Weights of a small GPT-style language model, trained from scratch on English Wikipedia.
Size: 11 layers, 8 heads of 96, MLP 4608 squared ReLU, vocabulary 15786.
Architecture: RMSNorm before each block, no biases in attention or MLP, some layers without positions, local attention windows.
Training: a variant of Adam for these matrices, 1054M tokens.
Each number is 128 + 24 x the weight over its row's rms, rounded and kept within 0 to 255. Layers, rows and columns count from 0. The size above them is the row's rms in percent of the matrix's.

# layer 2 MLP up, 4608x768, rms 0.0243, rows 3723-3736, columns 192-239
size [ 96  96  94  99 105 104  95 101 100 109  98 101 105  98]
[[164 136 118 173 108 132 108 132 136 112 106 159 156  59 148 109 145 124  77 171 138 114 133 139 134 105 161 177 118 117 127 152 121  73 154 131 140  93 120 145 160 117 128 113 115 124 117 130]
 [108 143  94 134 132 137 168 127 125  92 132  94 126 110  82  89 154 134 133 128  98 144 109 117 108 131 133  87 141  74 124  51 107 144 169 129 174 121 146 142 117 130 164 106  87 148 112 131]
 [167 152 120 158 138 109 131 147 137 176 186 150 112 161 106 138 116 148 116 105 123 144  97 143 115 168 108 111  78  82 109 148 137 100 135 115 108 166 109 132 125  95 120 151 117 136 131  85]
 [111 113 128 121 131 132  82 112 117 172 145  94 143 113 152 130 154 162 114 124 153 120 125 131 167 140 122 125 122  87 121 143 132 105  99 110 137 108 118 149 139 129 144 109  83 132 145  98]
 [125 110 101 118 159 124 118 127 132 129 123 141 105 145 102 110 110 109 119  95 111 115 139 167 122 154 111 147  93 115 139  92 127  95 144 110 105 159 143 122 130 109 169 126 113 121 151 120]
 [103 146 115 136 131  92  98 148 150 109 134 165  97 119 111 122 140 148 119 120 110 127 111 126  99 126 124 160 137 131 129  97  91 107 109 135 153 138  83 129  97 106 159 192 164 157 112 109]
 [116 104  92 115 134 104 135 146 103 145 107 154 107 172 139 113 144 138 101 159 119  89 155 150 112 136 141 113  90  92 111 163 140 128  82 119 116  82 120  96 120 117 160 105 158 155 106 143]
 [ 77 114 149  98  99 161 139 115 131 131 152  81 117 181 107 118 133 133 154  99 122 134 113 168 143 115 134 127  79 128 126 131 151 173 142 107 101 102 105 151 131 155 134 104 144 126 125 151]
 [174 163  98 111 176  98 162 142 165 133 150  91  89  95 172 151 144 137 137 119  96 144 125  79 125 120 123 102 107 140 139 163  96 161 166 142 133 149 122 124  88 121 161 114 132  95 141 102]
 [140  87 113  62 123 123 152 134 144 131 147 136 137 112 151 152 153 123 120 119 155 160 131 117 118 150 111 135 127 152 115 150 124  92 121 137 128 161 120 149 100 127 157 129 111 139 100 165]
 [130  68 144 111 152 159 126  86 124 126 114  92 128  89 144 126  77 163  98 141 134 147 165 179 155 129 158 129 109  95 113 133  85 158 104  70 134 111  96 124  99 125 137 127 114 119 123 138]
 [140 166 115 131 126 188  81 127 110 116 157 117 102  94  90 139 154 144 131 161 110 175 129 125 128 107 133  87 126 126 155 145 113 102 142  93 173 111 117 145 129 136 133 137 102 170 154 172]
 [117 159 151 130 126 105 126  94 142 147 143  87 129 155 150 128 112 125 140 135  83 125 153 145 158  87 152 114 136 124 139 137 138 125  96 127 154 122 133 167 136  92 138 123 131 144 114 131]
 [147 165  35 102 166 136 158 152 187 136 110  63 120 137 139  96  90 149 132 119 121 148 122 143 121 116 176 119 102 128 112 109 120 122 133 137 111  99 153 159  99 141 122  99 168 101 158 157]]
# layer 2 MLP down (transposed), 4608x768, rms 0.0185, rows 3723-3736, columns 192-239
size [ 93  89  90 103 105 107  89 102  99 112  98 101 109  95]
[[187 146 128 124 127 125  92 139 120 122 137 107 101 149 114 121 150 117 127 176 116 153 156 148 118 118 108 134 104 143 165 143  99  88 121 128  65 132 129 121  77 157 145 145 135 105 103 138]
 [151 121 111 140 134 119 109 155 150 135 108 138 118 126 138 115 145 118 128 127 124 152 123 123 135  85 146 103 106 125 101 109  92 143  93 176 126 150 107 127 117 155 182 112 171 115 124 123]
 [137 127 107 131 133 127 122 142 116 160 118 138 119 144 138 102 128 173 148 123 147 128 129 105 132  97 170 102 136  85 156  99 151 156 108 124 137 115 116  98 114 129 146 138 112  92 142 149]
 [145 185 113 133 117 140  98 157  98 126 103 165 102 120  70 131 128 131 127 123 113 121 104 122 145  92  89  90 182 165  69 123 101 151 138 165 132 122 140 145 102 154 114 183 125 106 121 120]
 [ 80  99  93 119 117 125 128 111 119 147 116  95 123 102 134 122 112  84 159 121 185 162  70 161 143 116 136 118 124 172 143 150 156 103 118 135 125 112 160 123 131 129 105 134 104  94 118 155]
 [113 127  94 130 141 136 102 120 136 146 123 122 161 106 126 140 177 145 136 137 135 133 101 117 142 116  95 100 159 163 151 126  95 132 125 109 121 119 168 137 125 105 118  96 135 133 131 101]
 [123 152 143 121 126 122 125  79 140 125 165 137 125 144 102 104 110 101 134 139 186 124 142 126  91 112 138 137  98 130 107 109 131  92 146 200 128 142 139 157  99 117 103 113 145 169 114 143]
 [102 145 143 113 140 146 126 136 122 124 138 114  88 173 113 132 115 164 156 143 115 129 132 142 119 100 126 112 113 125 133 113 144 171  82 121 143 100 106 131 114 125 143 128 119 120 138 137]
 [131 133 139 129 168 150 138 117 138 154 150  90 188 128  95 116 141 113 132 111 147 139 123 170 124 146 131  93 117 111 128 133  95 144 100  90 133 106 147 109  97 123 133 114 121 107 157 139]
 [186 118 109 127  89 124 124 159  99 138 124 112  83 102 150 122 164  86 128 133 102 186  65 148 122 148 109 164 146 131 102 107 132 100 107  91  94 107 126 132 135  81 137 120 106 121 137 140]
 [159 137 126 133 132 130 123 119 164 108  88  54 116  85 111 141  65 128 113 142 153 106 152  87 164 101  93  96 148 108 122 104 136 120 121 102 149 138 137 151 125 134 109 123 139 116 107 104]
 [ 72 126 118 135 156  94 113 106 159 113 136 102 115 134 142 139 116 125 132 147  98  79 144  87 148 111 111 131 154  89 101 137  97  91 127 118 160 109 122 133 167 137 128 148  81 106  88 160]
 [145  96 114 160 158 127 131  98 144 171 145  91  99 134 187 144 136 145 115 142 165 124 128 127 104 102 140 132  97 113 151 117 109 159  82 130 141 142 158  96 118 131 162 114 114 101 175 108]
 [122 128 159 123 141 101 121 147 161 125 148 153 103 125 134 113 107 146 146 118 136 103  96 144 153 160  85 101 132 136 117 139 138 141 113 152 142 148 104 149 107 126 143 128 140 125 125 141]]